Each number is 200 + 40 x the weight over its row's rms, rounded and kept within 0 to 999. Layers, rows and columns count from 0. The size before them is the row's rms in percent of the matrix's.

# o: layer 6 attention output (transposed), 256x256, rms 0.103, rows 240-255, columns 128-191
# v: layer 6 attention value, 256x256, rms 0.0964, rows 241-255, columns 128-191
# up: layer 6 MLP up, 1024x256, rms 0.103, rows 0-36, columns 128-191
# down: layer 6 MLP down (transposed), 1024x256, rms 0.0938, rows 0-36, columns 128-191
o240,103,189,217,181,237,174,189,245,233,230,88,119,245,187,206,202,262,194,254,227,213,165,242,249,228,168,165,208,173,197,225,180,122,160,209,202,205,260,207,119,143,232,166,244,173,184,226,221,171,219,190,275,156,271,208,197,178,172,93,260,206,202,167,201,248
v241,092,159,196,173,248,254,147,161,208,234,215,178,210,190,158,238,170,160,209,224,160,219,275,220,230,195,175,284,154,205,233,177,198,215,200,223,153,189,170,173,198,83,131,166,255,231,256,181,211,258,80,268,175,245,178,237,209,195,180,173,257,166,178,217,216
o241,094,233,217,147,157,197,213,244,175,169,253,205,156,250,170,161,194,254,203,175,171,200,155,163,157,256,206,172,245,159,163,189,211,191,160,224,214,231,230,234,205,189,207,175,184,205,200,242,185,175,229,155,200,157,178,186,239,252,231,174,158,237,240,155,174
v242,103,342,205,205,205,220,239,174,225,200,196,182,125,169,259,229,223,237,213,208,176,123,171,187,169,170,219,169,99,192,149,166,270,213,206,186,150,214,234,231,197,252,165,239,154,217,232,213,221,239,258,149,215,223,291,104,185,197,215,183,169,175,179,48,210
o242,103,216,147,168,327,146,259,175,269,240,180,239,276,186,190,192,297,210,172,209,229,216,216,170,188,216,194,164,203,297,213,187,237,258,185,276,206,213,163,193,146,308,226,192,143,218,230,180,180,222,268,183,198,207,166,192,141,158,164,191,191,163,141,204,184
v243,105,199,237,269,295,128,218,174,244,191,208,190,135,188,155,239,169,180,271,145,160,221,194,214,243,169,199,198,179,180,166,190,203,250,203,184,195,226,235,171,180,190,167,205,286,189,246,170,207,275,144,233,158,215,252,144,203,259,219,170,206,185,193,170,215
o243,104,199,149,219,239,170,144,241,217,274,216,188,237,297,206,160,239,183,206,223,193,192,171,123,179,249,172,211,195,260,162,239,178,268,105,245,197,286,231,229,175,245,240,187,176,173,261,166,154,213,229,172,232,187,207,151,201,159,182,170,149,218,208,209,160
v244,090,103,194,179,287,200,161,194,186,234,181,185,233,222,166,194,183,191,233,202,181,219,285,184,250,176,200,274,196,192,207,201,145,228,199,196,159,196,150,165,172,75,157,151,260,221,224,229,197,251,99,229,212,238,157,259,275,182,175,219,274,226,214,281,196
o244,095,214,227,185,110,190,194,212,132,173,257,191,142,291,167,195,162,211,210,173,181,229,171,172,195,245,217,223,235,179,147,191,199,218,177,196,230,178,266,246,223,168,209,185,225,194,202,204,179,168,154,176,173,170,203,195,258,261,263,177,182,235,247,214,163
v245,108,185,139,222,205,234,209,219,258,203,210,208,213,144,248,188,201,241,157,200,181,77,145,180,183,178,233,177,191,128,176,229,201,159,191,193,261,211,201,259,182,253,244,171,108,173,228,247,216,236,265,120,237,199,252,198,223,213,221,190,223,210,196,142,193
o245,104,280,215,198,214,159,206,137,169,182,135,208,198,201,175,199,232,201,222,156,272,243,250,252,238,171,189,217,163,251,228,184,307,228,221,255,196,138,210,194,247,268,199,279,220,205,153,198,154,159,141,253,227,251,123,187,150,188,166,245,229,236,153,247,165
v246,117,116,209,229,236,199,216,167,274,204,207,208,158,100,215,220,148,230,177,178,268,149,236,236,216,173,201,171,140,187,212,95,181,189,208,167,206,208,192,222,252,141,217,203,254,212,243,227,222,275,134,315,134,222,249,171,201,166,213,162,223,144,215,167,200
o246,111,161,273,192,185,185,245,200,183,223,199,215,177,264,144,202,215,205,200,206,196,179,216,220,143,255,142,207,254,247,146,256,174,252,163,239,163,176,226,184,150,228,245,211,250,145,238,190,130,174,204,173,221,176,191,197,226,248,182,201,197,183,215,215,223
v247,106,100,157,222,263,272,223,211,167,240,230,204,232,162,228,208,170,191,217,229,136,195,252,199,239,198,177,240,267,172,169,211,154,205,216,162,222,204,153,167,139,96,214,132,208,267,232,211,251,242,129,159,232,213,209,214,241,215,267,214,251,206,211,208,222
o247,104,217,240,208,102,192,161,240,159,220,223,195,187,295,172,150,182,193,213,218,215,215,229,228,168,289,188,198,169,188,161,206,242,200,240,218,193,198,207,257,206,159,232,273,214,132,221,208,155,173,137,178,196,179,205,169,250,266,211,206,253,219,226,222,178
v248,102,164,154,249,239,249,216,164,178,232,198,228,210,167,238,196,178,307,212,191,126,154,168,167,214,176,231,207,229,209,138,155,167,204,184,118,220,217,206,200,186,228,290,163,193,207,213,249,260,268,224,140,246,258,288,183,168,208,237,171,245,193,227,111,216
o248,096,247,238,190,227,194,195,210,206,258,154,167,255,246,210,203,268,136,234,234,234,279,277,221,225,210,205,174,184,241,173,224,266,228,223,313,231,171,206,210,136,282,240,235,220,120,238,144,208,173,165,182,173,148,184,183,182,193,185,227,206,199,166,246,218
v249,086,282,251,143,202,185,222,171,243,195,120,213,153,263,143,250,218,202,274,192,169,216,189,220,225,187,222,187,121,242,163,178,239,239,216,194,144,197,241,209,191,252,83,254,178,239,220,203,167,180,198,182,211,190,202,110,157,185,132,164,147,221,197,164,206
o249,085,180,82,208,293,163,200,275,213,201,228,186,265,166,253,154,227,196,173,164,209,165,130,162,171,181,162,190,240,231,254,221,151,211,173,185,194,224,172,218,150,232,210,101,132,222,192,214,228,225,285,174,217,224,228,204,174,150,236,132,159,201,184,212,189
v250,116,164,173,256,281,173,192,146,131,227,190,232,158,201,181,178,131,283,185,181,160,154,236,227,213,166,227,267,171,220,166,166,173,222,177,127,135,199,210,159,182,79,192,165,237,144,232,270,239,288,124,176,225,286,240,199,223,199,166,149,247,219,199,191,185
o250,122,234,224,186,200,172,227,206,205,183,195,159,223,305,241,253,286,134,278,202,177,240,159,148,221,245,234,179,264,203,136,234,229,233,126,254,249,235,224,182,131,282,200,157,235,221,221,230,174,146,241,172,102,192,175,217,260,172,222,242,178,211,211,224,223
v251,094,145,281,142,219,184,163,214,202,222,196,177,157,208,142,198,179,195,188,179,237,286,251,198,221,234,202,200,149,260,221,153,204,193,194,197,145,183,178,177,223,150,110,222,239,204,219,159,146,204,115,304,110,220,186,164,206,171,109,155,211,186,150,244,195
o251,095,164,199,168,233,207,252,191,226,158,252,235,178,181,225,221,177,277,162,202,159,189,128,148,165,184,201,172,267,215,208,198,144,216,136,218,244,237,198,207,190,196,184,119,227,247,183,213,206,210,262,152,216,150,210,237,246,189,258,166,121,182,250,173,234
v252,110,302,140,211,79,146,210,204,288,184,191,197,242,168,197,215,238,270,194,206,225,135,188,187,171,293,183,163,117,179,241,129,232,161,300,206,179,211,238,206,187,273,182,233,121,220,190,245,212,229,270,185,183,210,216,192,143,153,216,229,235,167,185,112,191
o252,117,202,168,217,245,249,245,112,216,212,171,262,214,135,207,276,237,170,125,190,205,157,226,234,142,176,165,228,260,264,184,259,170,227,201,198,176,194,156,171,198,249,236,236,190,215,169,185,201,181,261,163,201,230,229,174,146,181,164,220,177,147,122,189,177
v253,093,221,284,169,250,211,216,214,119,193,168,196,164,246,189,208,195,128,222,199,168,232,167,214,236,167,255,193,200,274,163,232,210,159,166,180,173,179,253,245,219,229,123,265,124,229,189,180,176,97,215,181,218,193,163,166,216,186,189,166,145,208,203,228,187
o253,090,172,104,182,286,170,220,248,248,168,210,202,259,112,267,163,219,267,183,213,205,206,123,153,179,147,226,191,197,185,266,125,171,196,194,212,243,285,166,201,208,231,158,131,191,244,187,258,242,258,227,214,200,235,136,225,209,174,238,163,196,216,197,229,216
v254,098,176,155,221,263,295,207,177,144,209,198,192,192,246,207,165,195,160,151,236,100,196,192,209,212,133,220,272,235,170,176,195,181,207,165,184,245,190,185,193,205,172,241,142,216,187,207,202,223,200,179,140,222,197,210,223,243,223,233,225,156,217,238,155,203
o254,096,252,226,161,172,131,158,304,138,199,171,149,195,250,218,170,199,214,277,177,162,231,187,179,258,233,223,179,133,101,186,221,306,96,212,216,208,222,217,217,219,181,194,218,194,186,242,250,206,184,209,244,186,194,154,225,190,197,182,197,221,263,210,205,168
v255,106,236,151,205,206,211,265,252,199,199,206,178,216,168,279,230,240,200,236,223,181,191,171,169,180,199,176,162,279,140,169,216,194,170,202,182,257,215,176,188,158,226,261,194,101,243,187,201,221,203,261,77,262,165,193,222,228,206,294,248,162,218,218,178,224
o255,108,209,173,233,143,196,149,195,193,235,193,216,243,222,192,180,191,161,171,225,244,181,262,258,166,242,183,229,114,227,193,204,240,248,280,177,157,183,192,208,224,149,239,300,213,137,199,212,199,213,138,242,211,252,216,158,177,231,166,213,286,178,179,224,147
up0,125,184,179,200,182,216,147,213,277,137,225,224,253,221,177,218,284,147,205,235,186,221,236,195,252,156,154,245,227,216,241,161,145,183,276,228,140,239,192,161,217,233,178,161,139,245,219,235,224,164,169,223,187,188,215,185,112,112,234,232,230,152,210,185,165
down0,122,187,244,163,176,197,236,228,165,242,166,207,188,141,199,245,242,242,243,293,214,295,166,128,238,222,217,143,238,262,229,220,216,118,208,233,171,202,190,201,251,228,205,156,230,179,188,207,208,194,223,220,132,146,204,151,236,201,187,203,242,217,199,210,150
up1,112,135,222,236,256,217,236,180,194,146,298,165,248,215,196,146,186,205,248,264,169,203,177,139,233,184,111,225,224,195,260,235,139,199,273,108,125,247,201,220,172,140,178,222,157,246,272,182,165,208,250,230,260,272,199,162,239,221,174,253,176,223,202,227,138
down1,120,167,200,191,232,245,242,190,259,204,213,178,191,192,145,149,237,177,272,197,190,187,234,173,191,187,200,274,236,236,59,269,225,167,184,173,205,202,192,187,202,179,184,180,288,242,228,200,211,177,260,184,276,169,249,222,191,279,224,167,149,178,148,220,247
up2,129,243,248,176,234,276,183,226,179,155,222,193,204,197,252,206,186,193,163,210,195,252,151,217,160,223,188,198,225,249,153,218,153,210,230,205,176,273,294,213,203,220,218,174,199,194,240,209,233,194,180,214,232,207,123,179,148,165,266,302,170,167,171,191,114
down2,126,175,218,210,258,160,243,218,165,252,175,217,232,194,138,256,125,265,222,168,224,159,190,164,158,178,210,240,168,247,131,205,198,220,219,168,109,252,171,237,195,188,172,230,206,204,138,223,237,170,235,191,267,209,202,123,243,224,158,249,262,240,205,269,161
up3,107,185,251,211,188,193,251,175,207,214,250,208,208,188,185,205,227,142,225,219,184,155,131,97,242,218,160,154,148,211,151,205,149,274,161,149,162,242,178,230,206,177,154,202,233,207,211,226,172,175,240,207,156,164,203,289,137,169,204,226,204,145,197,231,159
down3,111,236,284,243,137,134,257,146,246,210,283,188,206,172,213,229,99,189,86,235,189,141,202,215,163,242,166,187,248,221,258,169,184,243,158,228,202,241,155,234,197,141,227,150,213,280,205,195,174,191,240,182,209,172,244,164,193,159,190,202,245,205,270,237,209
up4,054,167,251,211,248,236,186,251,186,164,193,243,246,150,210,244,216,216,180,202,199,240,234,181,192,203,196,176,198,273,163,197,206,190,264,174,172,251,224,152,212,240,208,315,240,195,286,206,151,224,189,143,188,212,213,203,212,215,198,194,209,170,165,168,120
down4,040,211,154,99,198,215,191,262,192,192,192,173,202,208,173,204,141,199,155,184,155,144,189,228,248,248,211,139,190,178,217,207,153,159,191,242,195,166,195,233,170,189,197,212,214,242,234,186,196,151,149,200,238,230,242,267,203,212,241,165,174,225,151,261,296
up5,123,201,215,199,243,215,156,216,238,176,188,207,219,219,236,315,212,241,244,190,196,204,215,198,214,196,167,199,225,202,229,198,181,219,236,196,188,199,239,207,205,229,242,225,202,241,236,226,169,176,174,188,147,187,216,105,173,261,156,203,179,171,179,155,210
down5,123,236,216,221,189,260,138,121,127,241,209,176,184,166,206,233,181,175,223,147,155,212,157,267,223,212,266,206,195,165,237,232,220,216,248,118,227,169,208,159,216,233,168,217,156,277,218,162,191,267,260,118,173,249,181,210,181,218,160,131,127,220,206,175,155
up6,114,141,222,232,235,175,251,223,187,145,289,234,241,208,146,165,206,183,143,222,269,193,184,111,168,273,195,213,143,178,131,132,158,209,267,171,214,246,200,153,180,218,225,192,141,185,187,207,139,209,180,190,183,246,102,255,213,168,205,172,222,219,140,241,199
down6,118,125,199,166,244,219,156,220,198,267,199,225,226,207,264,130,187,206,185,250,153,282,202,248,190,214,114,229,245,158,206,177,184,262,136,170,179,221,195,135,218,183,207,232,215,162,213,141,208,225,174,251,174,172,188,152,221,241,252,203,146,266,241,215,168
up7,031,196,217,199,229,196,215,185,213,159,189,253,259,146,219,195,225,179,207,218,141,280,223,115,209,248,166,177,174,278,130,190,239,245,220,120,153,206,206,191,221,173,219,205,211,230,290,237,157,167,172,202,218,215,186,191,176,217,221,306,187,173,162,188,120
down7,019,203,178,219,206,226,199,263,198,229,195,199,223,232,211,193,179,129,256,194,164,201,171,206,210,138,232,146,234,164,187,170,180,211,201,171,204,223,201,241,238,189,256,199,235,227,251,232,194,185,227,183,185,176,213,150,220,295,145,185,112,203,176,230,180
up8,113,162,199,182,194,193,161,234,230,154,223,220,243,182,151,167,227,208,199,176,212,279,261,194,193,209,122,192,235,211,179,136,231,193,233,159,188,216,218,193,174,220,183,173,105,205,230,251,163,185,141,206,176,240,133,167,189,140,186,228,162,145,158,166,88
down8,103,153,212,144,247,183,183,168,191,200,204,175,230,218,176,173,77,223,177,159,171,219,302,218,188,214,253,260,176,217,229,202,145,255,169,212,300,215,218,250,159,189,228,268,221,158,176,240,165,250,200,177,187,248,161,209,162,198,164,134,163,240,232,237,202
up9,096,228,299,265,138,184,141,203,202,166,218,197,252,203,165,187,210,183,214,205,200,233,287,206,193,174,163,239,178,288,179,170,201,201,142,228,150,192,255,157,201,288,270,218,227,190,289,204,193,139,207,0,192,195,197,216,180,249,154,240,189,148,157,201,164
down9,105,241,238,185,211,171,204,211,311,163,223,126,200,218,199,184,138,195,222,210,254,203,212,250,155,215,110,213,161,178,150,204,121,237,114,225,143,115,250,225,253,206,259,210,248,145,158,113,175,208,176,193,208,244,185,269,177,255,243,166,160,143,194,132,233
up10,115,169,219,170,187,240,240,200,141,179,273,215,224,156,230,218,198,162,167,227,232,261,210,173,224,192,228,191,184,191,178,171,192,196,286,160,167,186,249,144,282,210,226,299,226,141,225,197,167,242,187,200,142,206,190,183,198,258,151,176,260,156,209,176,188
down10,119,177,170,103,243,231,186,222,138,267,291,231,242,217,173,205,204,249,276,247,229,180,203,141,199,235,257,198,124,152,235,185,219,169,223,216,270,213,229,215,193,159,146,200,231,205,247,193,187,126,247,247,222,212,165,139,144,176,263,180,203,219,137,208,248
up11,109,233,194,210,158,270,185,246,198,162,272,199,239,194,211,159,243,191,186,270,257,194,196,140,167,182,134,171,274,265,231,157,194,204,218,162,143,237,191,207,207,220,241,281,129,246,268,209,204,208,169,214,164,195,220,205,259,219,141,252,169,164,199,219,166
down11,114,225,155,238,175,225,213,176,245,239,225,183,230,220,231,159,145,132,223,254,186,219,181,181,248,228,166,157,186,223,228,233,317,199,120,167,152,168,160,257,222,198,217,208,189,205,192,182,224,153,170,257,177,192,223,180,292,270,150,191,87,189,159,210,234
up12,094,115,187,176,200,228,163,199,210,168,199,205,245,98,249,187,233,132,225,202,187,168,123,132,229,234,137,227,222,145,242,192,192,250,240,221,205,215,246,220,197,219,184,193,184,192,184,185,259,205,199,202,199,216,184,189,191,162,186,140,230,193,202,271,91
down12,097,172,242,217,220,274,197,222,201,205,222,182,200,144,167,126,196,334,234,216,174,128,217,200,159,113,154,194,215,208,299,174,198,219,135,171,177,131,268,237,218,190,211,188,217,181,159,226,182,199,227,164,167,151,194,108,288,282,110,237,205,212,273,216,253
up13,120,175,270,188,223,206,164,195,182,142,282,189,208,210,243,282,238,202,200,239,172,288,158,177,171,183,220,245,160,176,211,166,278,181,262,239,191,221,189,162,266,212,170,225,212,219,269,175,145,216,169,218,159,219,171,181,181,234,202,217,175,147,169,284,190
down13,125,203,251,236,207,194,216,201,111,149,223,203,91,197,181,193,171,156,150,208,278,215,183,245,128,163,247,231,261,207,144,196,195,279,232,227,233,185,195,173,227,185,228,200,215,201,225,204,212,183,257,158,231,174,217,151,178,198,189,242,233,213,211,214,240
up14,116,178,196,261,196,199,200,250,176,173,211,176,233,222,258,150,224,206,83,210,297,212,199,193,178,234,215,238,303,199,204,160,184,235,258,151,159,290,171,156,149,248,238,195,202,217,201,209,175,208,166,195,182,260,180,210,221,215,157,175,180,156,160,177,133
down14,113,115,202,167,182,171,177,213,148,210,203,234,186,253,116,171,115,282,204,217,209,244,243,251,187,244,292,216,210,198,257,275,216,268,189,167,213,219,190,191,193,198,156,192,226,190,127,214,211,163,270,255,251,234,217,192,287,221,161,75,260,213,180,177,268
up15,102,196,208,235,289,224,171,201,222,180,191,193,220,231,262,220,277,194,203,223,182,226,180,143,194,214,176,166,201,188,142,126,203,219,191,196,192,239,222,207,215,212,234,283,230,154,206,216,205,195,185,172,205,290,147,185,169,273,181,183,142,208,150,186,183
down15,102,192,190,207,236,192,263,211,220,283,227,141,179,197,175,155,190,159,149,159,147,236,272,118,223,188,277,217,207,167,156,171,244,234,216,239,177,210,210,137,221,232,200,226,214,206,231,301,178,212,183,214,261,202,243,136,220,255,179,194,188,128,210,103,256
up16,032,171,237,213,223,198,213,183,208,169,215,207,217,167,260,235,225,177,151,268,235,206,233,161,222,189,93,175,197,205,149,121,198,258,210,142,211,256,206,195,177,127,219,204,159,228,265,184,175,257,141,96,192,233,155,205,154,226,212,293,236,183,148,225,160
down16,015,243,271,174,214,202,155,188,225,152,186,224,195,297,160,192,187,116,119,175,156,193,210,236,217,221,174,214,208,195,214,156,180,181,173,213,223,239,204,147,233,216,152,206,238,161,138,211,217,199,183,240,275,134,128,249,188,211,166,111,255,217,174,183,157
up17,107,145,190,147,265,169,164,239,182,238,181,181,165,178,207,198,194,197,256,157,190,207,216,114,221,183,217,258,255,237,210,156,92,179,185,203,211,239,281,187,239,199,146,174,198,167,256,197,198,210,186,199,194,219,189,172,150,202,183,184,226,164,176,225,193
down17,107,209,217,147,200,298,220,207,211,200,219,134,192,176,189,188,221,247,240,153,122,212,244,129,244,218,197,124,246,226,313,207,227,232,182,124,195,246,135,208,171,226,196,151,209,97,175,205,243,213,167,183,182,189,142,244,214,134,247,210,198,236,264,314,317
up18,106,202,294,196,273,231,126,200,193,197,212,259,218,190,215,197,213,188,188,233,174,245,211,183,218,183,237,288,269,219,184,115,76,200,247,210,184,300,189,174,208,234,222,174,191,184,164,199,266,172,157,146,156,165,150,212,239,126,218,174,163,173,215,164,179
down18,112,184,187,234,164,248,163,254,233,210,165,176,176,197,164,188,144,120,231,234,181,153,193,242,207,183,183,192,189,145,222,201,213,184,216,185,216,205,217,191,189,231,192,183,210,227,148,278,191,208,192,227,149,166,207,180,233,186,221,176,175,203,247,102,205
up19,123,224,278,256,201,204,214,255,206,182,311,210,214,265,221,189,213,198,153,177,196,198,124,149,264,189,197,277,260,213,189,170,171,179,272,238,239,256,147,169,154,165,243,151,169,206,238,303,203,179,118,249,262,197,105,196,186,266,131,195,197,197,177,227,156
down19,124,239,185,246,129,162,213,222,214,204,146,138,164,174,214,146,240,235,219,231,160,289,223,261,199,203,165,192,245,198,238,210,262,182,216,239,188,212,235,202,189,225,146,110,196,180,236,244,153,192,188,132,199,168,183,241,245,265,224,239,139,203,135,190,155
up20,040,148,174,243,210,200,186,260,188,173,211,262,203,162,189,184,220,216,165,210,182,239,260,205,215,147,210,281,221,274,127,138,209,235,211,187,181,251,266,177,257,146,233,198,218,243,237,239,160,249,148,164,216,249,205,169,134,208,182,231,211,132,134,209,191
down20,021,253,195,156,190,180,206,214,124,180,192,160,219,209,101,159,198,162,210,207,197,211,198,254,258,182,267,178,219,261,218,122,143,244,229,232,199,194,144,185,223,216,178,170,212,215,180,83,125,241,168,207,198,214,196,190,238,203,313,201,157,250,176,108,229
up21,115,170,206,296,247,191,172,202,235,217,192,254,221,197,184,213,238,185,199,214,171,124,195,210,245,204,170,123,177,234,217,150,231,252,206,170,140,216,215,191,178,235,299,207,244,255,214,155,224,178,226,165,238,299,276,166,232,174,118,153,183,160,228,253,157
down21,122,199,191,163,181,190,111,112,199,180,197,187,175,281,151,201,250,200,237,222,200,216,223,185,193,194,256,149,161,124,175,268,199,185,169,219,268,174,204,228,227,197,175,144,176,191,190,212,219,266,231,237,253,203,209,134,257,97,209,187,109,233,241,225,286
up22,119,241,310,231,156,250,257,239,218,198,217,332,190,206,226,140,226,254,128,219,245,188,170,222,179,276,219,212,222,263,159,177,202,227,244,155,203,212,207,170,201,197,250,208,205,187,200,278,188,228,271,160,126,229,135,154,224,142,148,256,186,170,225,169,144
down22,123,195,224,199,240,194,187,164,198,205,194,193,223,145,148,143,105,163,166,179,173,183,259,208,81,174,194,239,130,200,177,146,185,249,152,196,218,242,173,246,223,141,198,183,168,139,233,190,110,253,150,223,194,247,193,141,201,159,232,85,229,132,246,137,174
up23,109,123,175,209,234,170,155,185,198,158,290,300,277,265,203,215,192,211,182,203,227,213,171,196,172,201,276,223,235,281,259,203,224,245,174,180,149,215,174,129,188,240,187,260,206,167,189,182,249,197,176,108,199,237,255,123,195,211,142,163,161,213,185,238,173
down23,114,204,191,233,193,234,212,162,203,244,165,199,131,210,224,174,247,262,231,238,209,132,114,165,121,215,225,140,202,183,237,197,217,212,204,271,171,217,220,224,214,210,155,147,287,151,206,189,259,204,186,236,224,235,171,173,175,253,154,144,190,211,234,204,215
up24,119,136,283,179,248,242,192,179,169,194,266,299,167,210,243,220,235,226,185,230,285,129,149,137,204,207,139,159,226,200,195,186,234,230,176,150,137,219,204,179,243,171,229,241,194,177,207,184,108,204,206,197,188,265,124,171,189,200,213,124,210,193,159,213,141
down24,115,195,172,225,135,185,222,284,216,170,230,211,183,244,285,172,279,179,252,217,210,187,206,167,215,217,147,168,170,226,262,202,272,214,263,231,167,205,244,147,242,155,235,160,221,149,232,129,224,220,240,199,205,191,192,139,144,277,271,178,183,142,228,212,135
up25,120,150,254,219,254,194,120,242,216,213,254,212,246,137,98,170,184,219,153,228,198,261,167,165,230,192,227,276,205,334,159,229,241,273,192,174,226,213,215,117,179,152,213,222,204,205,173,215,166,233,182,139,246,294,130,232,176,236,161,139,191,215,86,153,176
down25,122,164,231,174,233,218,170,169,188,247,200,234,125,181,222,211,201,214,165,243,253,189,118,145,179,157,151,189,243,167,174,209,208,249,224,241,260,159,184,204,230,163,154,246,253,226,247,215,177,248,187,301,262,178,227,148,213,260,218,243,159,249,228,259,197
up26,132,217,254,213,241,240,182,254,233,174,223,222,258,200,242,218,192,245,195,236,157,227,138,145,130,238,223,202,188,228,170,218,204,152,203,136,239,224,140,184,238,209,168,200,91,225,215,188,143,233,196,162,226,201,128,242,220,209,268,237,177,141,227,282,110
down26,134,107,180,161,223,178,200,159,149,206,227,200,228,194,192,183,148,171,213,235,250,187,178,200,270,153,235,151,182,211,243,253,182,214,127,230,231,168,250,212,188,218,246,247,145,193,189,160,170,181,235,153,266,155,213,265,168,158,214,170,227,221,198,202,208
up27,104,229,193,219,164,257,208,194,155,142,233,215,199,143,186,227,251,184,190,226,223,184,218,254,165,137,219,208,162,237,150,183,256,186,224,184,118,188,172,182,196,130,214,210,149,165,252,165,185,258,211,156,100,251,138,221,168,158,240,191,189,137,152,245,147
down27,111,259,197,169,223,226,157,223,209,200,215,198,129,172,204,170,202,140,226,112,245,184,271,226,220,211,124,158,174,143,222,226,276,171,226,252,204,154,119,142,231,158,190,194,165,138,166,147,145,213,161,217,213,256,282,224,164,184,213,119,231,194,158,197,162
up28,094,211,222,232,160,129,199,223,207,174,184,285,143,167,238,170,167,231,131,155,252,294,247,167,234,211,168,203,179,273,229,179,197,208,170,150,178,287,219,183,197,181,201,164,260,198,176,273,195,177,135,148,226,250,192,203,98,226,228,196,162,154,179,237,165
down28,089,140,195,205,245,278,254,194,231,200,153,200,217,149,195,254,138,230,196,156,169,231,223,212,168,180,232,144,193,202,158,130,212,139,226,189,180,322,193,217,187,166,157,190,191,172,176,272,176,145,231,148,200,253,251,237,182,201,167,171,188,206,145,191,135
up29,109,200,195,156,245,189,199,261,189,208,202,178,280,195,195,184,168,207,171,247,201,251,227,230,229,206,216,157,175,203,226,216,133,201,189,150,176,265,201,181,255,133,271,154,241,207,196,160,198,219,244,209,202,172,192,145,191,192,156,247,210,136,239,147,127
down29,116,168,264,189,234,160,162,156,197,159,187,236,251,178,199,212,157,284,204,259,205,199,202,207,194,99,177,196,167,208,256,263,186,213,206,188,168,245,166,186,200,206,204,226,260,141,56,74,235,217,182,229,178,234,166,203,157,218,160,176,180,152,186,250,148
up30,116,165,133,201,246,204,176,219,237,237,256,253,232,143,217,192,212,214,149,172,218,184,196,156,193,195,199,214,155,222,175,126,126,194,194,172,207,235,220,218,232,179,123,182,205,273,184,221,214,168,184,128,205,289,112,156,171,140,248,198,179,151,235,204,209
down30,117,135,207,260,202,219,205,180,217,214,151,215,182,163,232,246,171,244,208,232,277,195,135,236,226,137,201,237,218,208,289,179,193,232,187,96,241,265,182,229,217,187,112,184,243,220,135,275,200,179,228,213,196,146,150,165,183,261,205,166,248,208,241,174,231
up31,108,173,172,203,197,224,201,200,122,223,229,147,214,162,307,246,199,210,131,182,176,175,259,208,182,236,171,231,158,203,234,196,237,210,200,134,212,250,151,195,248,192,235,229,126,175,212,185,163,208,200,175,131,204,184,237,201,197,186,257,302,188,162,244,158
down31,109,177,163,109,245,207,175,226,226,281,258,239,209,236,207,228,239,187,196,202,278,124,250,223,141,245,192,136,178,195,262,235,137,143,225,250,241,208,267,175,188,213,191,200,173,183,211,251,274,177,238,115,118,163,163,202,232,207,206,288,217,206,249,218,112
up32,029,185,235,223,213,223,212,282,228,137,206,236,238,170,186,196,274,196,183,208,215,225,182,230,285,184,183,256,230,259,202,238,242,247,163,184,237,259,203,162,177,208,187,219,157,247,308,255,130,180,176,183,168,237,164,173,176,207,218,195,171,118,175,181,140
down32,013,251,182,269,246,234,228,205,197,258,262,175,208,203,191,258,201,178,209,235,185,263,205,100,87,137,249,201,169,218,123,281,208,215,193,137,134,237,142,179,173,151,208,196,232,199,162,249,230,204,253,189,263,186,158,153,233,173,174,164,201,183,170,231,230
up33,064,172,235,249,208,253,174,222,120,232,177,240,195,156,158,222,231,171,208,203,180,224,235,213,221,223,152,197,196,257,157,144,200,221,239,101,158,302,204,183,195,202,249,188,205,183,249,254,196,229,147,168,216,239,175,171,174,174,239,176,252,151,178,173,145
down33,061,321,187,168,171,194,230,187,212,156,283,232,282,240,208,170,227,189,89,169,166,213,202,130,123,220,246,134,204,214,189,230,226,283,127,273,256,265,221,137,219,209,189,215,164,199,190,203,130,163,240,116,169,119,254,247,215,190,235,149,104,164,191,159,162
up34,118,185,307,276,246,218,143,200,168,224,167,286,309,199,257,174,174,131,165,229,198,178,267,165,205,189,152,168,204,231,98,220,232,206,272,160,163,204,304,174,233,175,219,160,227,139,251,252,249,214,158,207,198,271,190,109,97,257,164,199,193,226,208,223,154
down34,118,184,259,129,104,220,188,230,183,283,224,283,198,136,145,159,207,170,160,232,209,186,155,98,186,144,207,179,234,157,173,188,215,253,136,171,159,160,195,212,175,272,282,165,172,267,248,229,200,159,194,178,227,246,172,213,229,217,231,195,189,240,196,235,89
up35,109,172,170,163,253,186,184,175,202,172,243,220,193,178,200,199,250,209,149,209,259,232,233,207,187,224,191,188,154,195,203,136,140,274,215,193,217,224,198,114,175,175,188,286,178,177,255,236,193,184,240,149,189,226,122,130,144,239,252,166,140,165,183,231,143
down35,106,132,135,197,213,136,155,140,258,249,175,201,186,228,198,113,263,207,140,171,231,149,245,242,172,247,188,205,135,154,258,245,172,201,159,273,207,163,219,125,151,250,192,247,196,155,149,183,230,181,253,246,215,271,187,242,202,219,178,195,219,209,226,252,244
up36,053,143,238,243,226,183,231,234,202,198,221,243,210,174,193,201,226,216,169,220,225,253,212,207,187,184,210,223,201,238,191,204,198,238,202,170,138,253,240,135,212,213,236,224,235,215,282,245,141,202,193,177,162,199,188,163,204,222,175,208,210,141,135,218,87
down36,046,235,189,218,233,192,159,186,208,231,222,162,223,133,170,228,238,162,194,222,198,211,176,159,284,226,213,224,159,165,161,186,219,130,113,134,274,209,246,193,119,224,144,185,200,223,234,224,232,220,203,222,242,104,286,191,271,213,213,191,181,294,219,223,216